config.toml
qk_norm = false
init_std_o = 0.0133
learning_rate = 0.01
warmup_steps = 200
dataset = "wikipedia_en"
Each number is 128 + 32 x the weight over its row's rms, rounded and kept within 0 to 255. Layers, rows and columns count from 0. The size above them is the row's rms in percent of the matrix's.

# layer 7 attention value, 64x64, rms 0.23, rows 0-63, columns 0-63
size [ 94 124  95 106 102 102 101 105  95  88 103 108 101 124 110 109 122  93 115  88 120  97  91 103  99 100 108  93 116 118 103 103  99  95 102  91  91 110  88 106 101  90  93  91  81  97  90 110  95 103  85  90  86  93  95 110  95  91 106  98  76 102  83  87]
[[115 144 132 108 137 175 182  81 120 104 131 136  96 102 147  82  82  67 139 134 140  93 131 114 134 114  98 119 186 141 118 173 148 147 183 153 132  90 119  79 114  77 168 116 144 126 158 166 193 181  97  92 160 107 148 141 153 165  88 107 167 123 131 202]
 [148 107 168 131 181 142 128 131 115  87 117 107 154  77 133  78 140 161  89 192 103 111 103 108 160 140 126 172 121 171 132 126 125 110 175 112 116 145  92 149 199 108 107  98 166 120 191 167 122 176 134  69 105 113 112  77 119 103 145 159 154 124 199 173]
 [192 192 167 172 135 162 137 128 163 155 128 122  83 122 104 143 124 142 117 172 123 180 109 152 139 176 121  86 104  85  89  87 106 160  92 151 125 162 121 163 151 193 132 105 172 118 158  97 164 122 175 108 141 113  75 135 187 116 141 112 166  82 121 177]
 [ 93  87  98 128  72 163 133  95 103 131 126 124 200  73 154 124 124 148 129  91 107 127 135 145  94 134 127 184 153 109  77 137  20 109 108 178 123 163 144  92 183 126 113 146 149 153 116 126 113 151  73  78 100 138 140 139 139 175 161 121 160 119 156  95]
 [162 151  99 155 140  58 139 143  92 131 126 126  89 112 157 150 177  96 100 143 116 164  87 118 164 175 148 146 109 206 138 122 118 151 124 101 120 151 129 128 120 104 133 103 131 187 129 150  83 131 113 101 153 114  33  80 170 204 138 146  93 149 144 169]
 [165 175 145 145 139 115 170 156 130 116  76  91 114 193 145 148  77 164  88 155 124 181 122 171 133 127 148 152  78 149 101 148 127 144 145  69 164 136 215 149  79 170  71 102 101 126 111 107 123 129  81 166 140  88 128 135 137  93 123 137 116 170 128  92]
 [139  93  83 110 151 126 138 171 142  88  98 167 115 188 148 142 204 168 190 139 199 106 121 126 147  84  84 151 139 126 145 154  95 125 158 120 147 154 122  63  78 166 120 108 114 130 116  80 101 117 129 106 175 139 143 179 182 148 103 150 157 135  85 123]
 [104  97 121 163 118  76 144 145 127 145 146 138 114 138 132 110 171 109 186 161 122  96  82 110  98 119  59 112 118 169 182 157  73  87  82 123 111 114 138 182 145  76 185 158 138 127 138  82 167 141 125 107  71  84 129 134 118 160 163 178  75 140  92 125]
 [102 119 141  95  93 134  77 167 155  93  67 109 102 107 106 111 157 172  94 151 157 165 142 106 119 157  98 143 184  97 140 115 155  86 115 135 158 108 117 146 132  78 153 175 137 106 130 161  77 135 158 161 113 113 116 191  84 171  53 118 107  55 118 146]
 [166 142 137 152 157 184 145 126 101 107 143 170 149 137 114  85 123 124  42 121 170 142 103 118 133 111  86 122 182  90 153 115 164 140 122 153  92 152 185 157 100 106 162 131 146 117 116 183 120 139 134 152 177 100  59 134 130  59  85 147 192 167 118 109]
 [148 115 160 123 189 139 152 170 109 156 127  88 119  80 135 180 118 153 130 101 140 125 120  85 136 173  84 104  51 154 110 137 103 157  62 167 122 146 138 103 102 100 105  43 148 137 108 135 122 189 123 144 167 117 115  77  99 137 123  71 176 108 104 114]
 [109 159 111 178 151 157  60 144  99 101  78 174 127 168 129 153 141 140 125 123 129 142 168 130 105  78 209 129  80 165 168 139 112 106 110 158  89 159 125 141 166 143 133 160 134 164 123 162  94 159 123 194 154 195 137 146 187 122 176 128 144 144 116  94]
 [167 138  97 182 179 153 132 187 108 127 122 132 134 181 198 103 120 148 122 133  29  78 119 146 142 151 147 149 127 133 130  87 138 116 152 105 124 144 163 149 142 135  97 143  93 101  76 116 138  73 169 128  97 165  97 186 152 180 135  84 118 123 128 169]
 [172 143 106 123 151 148 133 124 113 102 101 176 147 128 155 122 143  92 110 134 128 123 141 143 107 149 107 104 159  70 136 154 193 204 126 148 132 158  37  56  93 155 118 149  50  90 119 115 154 166 147 162 124 143 106 106 123  79 146 183 136 172 128 132]
 [ 99 123 111 140  57 115 114 137 153 142 159 136  93 146 130 154 130 138 133 137 185  96 167 145  51 144  54  76 131  82 137 159 161 128 138 153  64 165 112 146 166 120 169 138  91 104 141  95  66  99 109  96 132 163 136  82 150 130 154 149  61 120 107 151]
 [ 72 142  97 134 114  98 127 135 118 201 156 114 163 119 122 125 154 164 168 176  89 103 139 111 119 115 126  78 124 154  60 173 166 139 160 125 130  98 131  95  99  79 102 101  82  84 139  80 141 117 132 181 117 156  86 106 167 164 145 181  77 114 147  76]
 [160 167 152  74 127 166  82 109 133 103 136  88 131 159  62  79 106 156  77 113 120 137 145 121 163  97 151 118 130 116  96 152  96 129  94  94 200 181 162  92 132 139 138 139 169 173 109 120  64  72 106 125  89 165 129 157 175 121  86 157 152 121  95 115]
 [151 172 101 151 111 171 106 113 108 107 136 104 182 122  68 167 140 130  70 169 168 125  79 111 135  57 101 122 155 155  75 144 145 166 154 117 149 107  92 144 157 118 128 141 121 124  75  71 100 165 129 121 111 119 149 177 122 187 109 174 127 187 169 157]
 [138  74 188 186  94 144 150 116 138 114 106  50 140  91 158 116 163 142  61 106  81 151 170 105 143  98 143 142 127 123 174  69  81 153 139 147  91 186 118  81 127 148 123 120 168 134 141 140 161 117 170 120 120 166 115 134  95  82  94 132  90 125 166 104]
 [ 61 149 142 132 104 135  93 133 126 144 135 151 138 161 130 156  95 127  81  71 123 159  51 117 173 115  90 148  90  78 117 130 125 159 105 121 140 120 159 105 144 147 119 166 111 107 140  84 143 101  71 118 220 119 148 144 176 168 175  87 160  90 173 126]
 [123 111 154 126 107 163 165 184 123 164 128 135  82 143 147  83 135 139 137 103 105  94  84 119 101 200 109 165 142  89  88 185 169  55 155 145 170 132  86 145 139 216 147 113 138  93 111 142 112 157 124 138 175 122 180 157 113 136 136 141 165 147  84 141]
 [171 223 145 134 164 108  51 149 161 140 106 162 173  80 117  97  72  96 108 124 129 125 196 107 159  92  91 104 150 180 135 142  83 151 148  92 114 123 100 145 106 175 100 128 155  92  93 114 122 141  94  72 168 133 133 122 136 101 122 120 116  99 119 125]
 [111 112 116 148 141  98 121  89  85  95 113  99  88 163  60 173 190 131  58  85 127  65 104 136 135 167 143 136 121 131 103 165 197 125  81  89 198 138 110 108 111 131  85 115 132 115 142  81 138 172 156 131 118 112 168 125 167 152  93  99 114 107 110 122]
 [126  96 112 156 127 148 158  96 129 133  38 129 112  80 145 118 108 155 183 124 162 132  65 104 130 107 159 145 105 135 132 131 168 144  89 147 181 133 175 211 106 134 130 101 160  83  81  99 134 109 153  76 153 113  99  99 122 101  65 140  87  87 132 144]
 [ 88  60  61 160 116 115 122 122 149 156 101 180 102 183 156 156 165 142 160  73  99 101 120 153 162 160 102  65 162 112 108  85  85 120  89 177 119 145  93 127 111 101 186  87 140  84 118  74 132 117 108 156 157 129 150 120 127 113 139 109  81 152 110 131]
 [101 179 153  95 141 186 163 124 118 132 133 118 208  88  66 129 139 138 100 129  88 123 108 118  92 155 125 132 133 125 124 105 149 120 140 148 109 109 133 142 150 186 117 105 129 140  42 153 202 125 110 123 136 112 174 108 220 140  90 170  83 113 144 133]
 [128 178 108 106 126 173 150  99 122 149 162 192 103  94 188 130 170 127 129 127 175 120 127 195 121 122 126  75 142 120 133 221 142 118 140  94 151 127 140 149 164 113 123 140 109 200 180 106 155 104 147 137 157 174 188 118  79 137  92 115 139 166 135 144]
 [167  96 135 135 134 139  65 100 112  91 139  97 158 104 151 114  87 109  91 182 105 131 114 140 134 135 126  77 114 180 120 121  92 115  96 101 122  81 103 132 112 122 167  80 105 141 132 219 110 174 141 116 146 231 155 170 151 164 108 146 106 101 149 107]
 [165 113 113 155 154  93  76 115  95 109  69  88 107 126 127 118 155 167 122 100 113 125 180 105 141 112 111 183  73  31 157 130 130 112  50 146  93 102 159  82 134 108 146  66 113 100 136 152 167 142 131 128 119 108 158 139 160 111 112 125 159 142 184 105]
 [117 125  90 126  93  97  88 136 144 139 101 148 154 164 167 156 164 109  90  72 178 123 195 129 163 111 133 128  93  80 130  91  76  76  67 105 108 164 127 126  73 151 149 201 142 118 103 151  85 132 194  98 145 121 118 145  97 125 107 119 170 157 122 147]
 [111  64 102 124 140 183 222 134 114 153 187 163 106 103  97 137 126 138 167  81 112 166 139 161 111 213 131 155 148 105 201 137 147 129  92 114 156 104 154 132  55 128 145 116 154 110 126  88 130 169 158 104 129 116 161 134 140 124 143 162 119 101 137 139]
 [ 90 169 103 122 122 103 130 138 173 137 124 174 118 107 127 164  86 161 130 121 121  98 116 144 139 139 104 146  58 186 136 129 181 139  82 118 125  66 151  97 130 161 184 108 151  60 100 119 186 140  62 134 173  98  48 139 135 111  89 112 117 121 133 107]
 [148 159  89 132 137 132 130  90 134 167 218 187 104 143 182 139 116 115 120 114  82 146 143 126 148 129 151  91 182 182 129  97  76 117 156 175 103 113 112 108 152 135  89  64  92 129 189 139 145 141 155 156 106 177 119 148 156 111 168 165 166 138 137  83]
 [124 134 159 102 131 120 170 144 109 137 119 123 175 155 134 160  75 109 111 100 142 164 118 126 151  99  88 116 208 153  68  98  83  99 161 162 150 204 127  73 115 124 100 197 163 115 126 176 168 124 185 104 103  68 155 129 128 159 133 150 115 105 139 129]
 [ 94  91 151 144 138 175 160 136 166 109  43 166 165 195 167  85 132 117 125 113 145 132 113 157  94 116 152 147 115 101 129 141 133 129 144 108  70 110  96 134 189 116 146 180 198 172 101  98 103 165 127 103  97 113 110 183 127 140 139 182 127 109 114  78]
 [136 174 115 113 105 142  90  90  38 117 127 141 149 113 120 121 115 151 163 208 105 104 202 126  93 121 155  75 153  69 178 128 130  86 104 133  84 146 134 107 134 145 177 115  85 119 135 118 152 118  90 107  93 140 131 137 123 108 159 211 111 139 160 125]
 [122 138 106 136 144 102 126 120 144 175 137  68 117 178  55 168 141 154 127 155 137 142 125 129 136 133 176 157  81 134 120 133 134 105  76  75 227 175 102  71 153 166 163 103 191 117 153 127 127 118 139 110 113 140 174  96  87 163 148 122 124  90 111  98]
 [103 110 187 157 174 105 155  83 136 126 113 112  78 106  76 155 178 138 181 137 111 178 168  66  73 161 140 105 133 102 170  89 130 132  56 148 160 137 167 122 139 115 150  67 134 131 127 110 189 149 190  90 116 152  99 128 136 130 115 128 108 119 149 135]
 [109 155 165 145 139 107 133 150 154 114 196 137 175 132 142 158 124 109 134 115 148 147 134 189  68  76 152  90 166 118 109  81 139 181 150  64 160 144 122 109 142 149  89 140  98 129 151  66 154  96 174 152 148 191 116 106 132 161 141 197  97 127 155 164]
 [147 101 112 138 185  83 127 154 145 207  97 160 117 115 116 165 128 128  78 120 143 200 191 150 154 128 132 167 157 105 144 130 122 197  93 102 142 141 177 146 102  95 108 160 110 157 126  95 104 168 131 168 148 114 114 143 147 158 190 154  75 131 101  81]
 [ 82 130  63 100 110 132 111 148 159 134 120 176 149 186 134 148 136 208 145 121  87  90 111 141 153 142  85 140 141  99 106 126 160 172 149 169 102 128 166 154 136 200 181 131 131  96  91 138 147  82 157 134  79 134 140 150 177 144 101 135  77  65 117 114]
 [194 116 105 200  96 122 141 133 148 159 126 159 118 163 233 136 113  71  97 137 120 124 108 117 178  78 145 129 130 112 139 138 188 197 113  84 155 133 151 177 130 115  83 140  93 141 103 109 148 166 154 104 127 127 136 145 140 106  74 126 137 101  95 103]
 [109 159  93  98 210  99  74  96 130 134  98  84 153 117 151 130 108 125 162 131 190 134 114 115 105 149 111 113  75 189  91  78  79  72 147 108 121 154 125 171 175 152 133 150 134 119 139 163 180 143 159  93 191 125 140 133 131  88 142  93 150  88 155 134]
 [138 168 129 133 107 158 111  77 119  80  74 134 160 116 120 118 151  69 140 122 135 126 147 106 163 177 165 160 191 125 165 124 156  70 155  99 109  84 145 113 122 121 118 124  97 113 163 149  96 128 126 121 169 207  87 184 185 121  51 102 115 137 148 103]
 [166 129  91 114 125 152 166 109 144 130 130 154 139  85 105 119 110 103 168 145 159 169 105 136 145 134 146 114 152 120 163  81 143 142 143  79  68  90 113 162 132 126 170 106 111 147 129  90 154 150 224 118  57 137 149 124 107 115 158 195  88 208 159  96]
 [140 101 101 156 120 116 108 151 167 140 176  77 117 126 158 198  88  71 137 113  94 124 190  98 118 174 141  97  88  85 157 104 126 167  92 115  82 101 126  63  76 107 116 110 137 111 114 108  90 114 157 159 163 120  73 146 100 129 147  93 153 173  92  92]
 [ 92 122  83 108 122 141 145 105 166 163 140 139  74 106 107 166  97  89  77 125 182 136 121 103 129 156 144 175 105 167 150 112 147 115 158 158 181  96 136 134 153 104  73 145  79 155 157  51 101 150 105 189 142  57 123 156 116 138 135  71 104 150 134 100]
 [168 119 152 109 107 111 144  93 172 129 151 116 190 110 103 124 125 154 139 171 161 109 112 167 121 127 120  95 108 104 134 167  99  96 145  98 108 100 148 157 229  77 152 128 114  56 158  65 177  76 125 194 107 175 117 107 127 133  90 136 131 146 112 124]
 [ 96  89 136 124 102  89 134 159 101 208 104 204  76 149 168 114 106 125  89 100 113 208  92 118 153 116 184 134 127 123 122 112 175 120 105  98 143 159 134 119 131  66 135 145 162 181 100 119 117  79 102 117 140 124 152 133 110 180  92  89 157 151 121 157]
 [117  91 133 166 100 150 139  74  84 141 110 158 138 123 110 123 158 131 111  98  87 136 129 107  88 169 113 109  64 137 123 140 201 207 135  94  70 164 112 124 134 104 193 182 145 127 142  91 179 178 148 150 190 163 132 110 133  98 146 119 123 140  93 108]
 [129  92 134  78 167 188 124 102  68 133  84  82 118  89 122 127  58 125 162 100 105  76  96 104  84 140 154 140 113 114 103 189 151 123  92 191 174 120 125  98 144  86 120 133 129 110  97 158 187 178 143 192 121 115 110 133 118 111 162 116 149 145 148 125]
 [126 195 108 102  90  95 158 146 143 156  57 122 159 202 136 110 148  97  68 117 157 125 165 143 168 157 183 131  83 114  96  96 149  91 129 165 116 119  73 129 122 144 116 116 114 120 123 114 101 113 186 112 139  40 115 111 123 185  98 135 139 148 150 147]
 [127 172 131 104 116 178 126 142 121  99  83 112 134 107 160 183 124  99 135 145 157 157  57  93 119  79  92  87 130 140  73 137 135  83 150 146  98 157 190 106 153 196 129  78 122 120 139 111 110 146 144 113 181 109 169 120 144 114 103 108 186  95  79 183]
 [109 153  94 122  90 134 122  85 150 113 137  80 148 145 144 121  83 129  94  91 120 126 172  66 112 143 143 110 137 196 110 118 175 101 118 126  93  27 186  86 172 149 114 130 103  90 145 214 136 115 147 125 116 138 144 113 131 147 156 188 121 136 162 130]
 [106 147  54 143 115 173  92  95  98 173 164 151 149 146 166 123 103 109 125  78 153  68 144 149 152 163 120 139 166  90 148 185 106 157 117 135 134 158 130 115 126 136 201  92 168 140  84 174 127 213 126 132  88 165 146 119 147 126 138  81 131 157  97 117]
 [148  64 110 125 160  85 165 171 124  82 145  81 153 151 164 192 100 152 158 142 105  84 110 138 140 166 135 161  80 114 214 139 119 148 106 140 119 149 166 123 119  96 149 130 100 105 123 158 187 151 129  89  58 121 134  70 119 111 129 106  82 161 114 154]
 [ 86 120 110 160 102 129 145  87 143 104 115  91 173 149 158 181  86 143 177 154 149 105  89 125 110  95 112 151 111 135 113 125 111 113 165 135 125 157 119 100  95 120 151 152 136  24 172 139 156 115 151 134  42 120 149 143 168 113 181  91 158 117  63 159]
 [102 161 106 104  88 139 136  99 136 136 187 102 152 158 163  98 103 152 135 169 173 136 149  73 134 124  74 137 141  96 186 166 161 136 175 150 150 109 103  72 109 173  48 178 106 163 140 147 116 119 151  95 147 155  87 127 155  72 115 158 109  89 151 157]
 [149 190 122 132 144  43 115 177 168 108 160 129 122 126 169 125  59 138 113 136  92 128 105 161 177 141 132 103  53 123  65 115 135 102 127 124 105 126 123 164  87 120 203  89 120  92 124 132 188  79 109 122 125 133  77 100 103 116 115 105 136 124 102 109]
 [116 135 117 135 127  18 113 199 108 120 166 170 144 148  89 123  84 112 149 143  95  85 130 137 143 128 122 150 137 125 151 128  94 124 196 155 136  86 109 195 137 125  67 158 117  96  76  74 112 136  71 154 146 151 133 134 103 144 157 131  99 163 160 132]
 [147 113 125 159 184 114 120 120 107 145 114 140 137 142 144 124 184 112  54 130 146 167 122 144 107 106 154 145 108  87 117 145 164 114 132 147  37 116 119 150 154 108 176 141 145 113 113 123 143 184 114 201 137 157 177  94 161  85  80  91 147 132 170  50]
 [126 103 129 114 131 120 124  66 145  83 191 144 103 127  85 114 114 104 149 162 147 171 172  94 176 122 160 110 129 153 159  78 166  96  58 129 146  90 105 120 110 101 134 125 164 113 174 109 154 141 139  62 113 138 102 140 157 133  64 124 179  49 102 143]
 [ 94 141 218 121 127 135 151 125  95 198 120 113 117 127 133 126 102 145  92 153 175 168 112 163  88 158 110  88 103 201 115 152 148 121 100 105 121 183 140  93  84 147 118 120 100  69  92 109 107 176 166 108 111  96 153 146 135 168 108 171  89 112 168 162]
 [131 137 100 134 162  53 118 124 151 147 150 141  88 143  44  98 147 148 178 207 105 101 122 110 132 124  85  66 129 116 164 125 140  96 153 103 151  88 134  74 154  99 143  69 146 120 133 131 124 121 138 172 171 148 140 170 183 150 151 185 139 115  97 141]]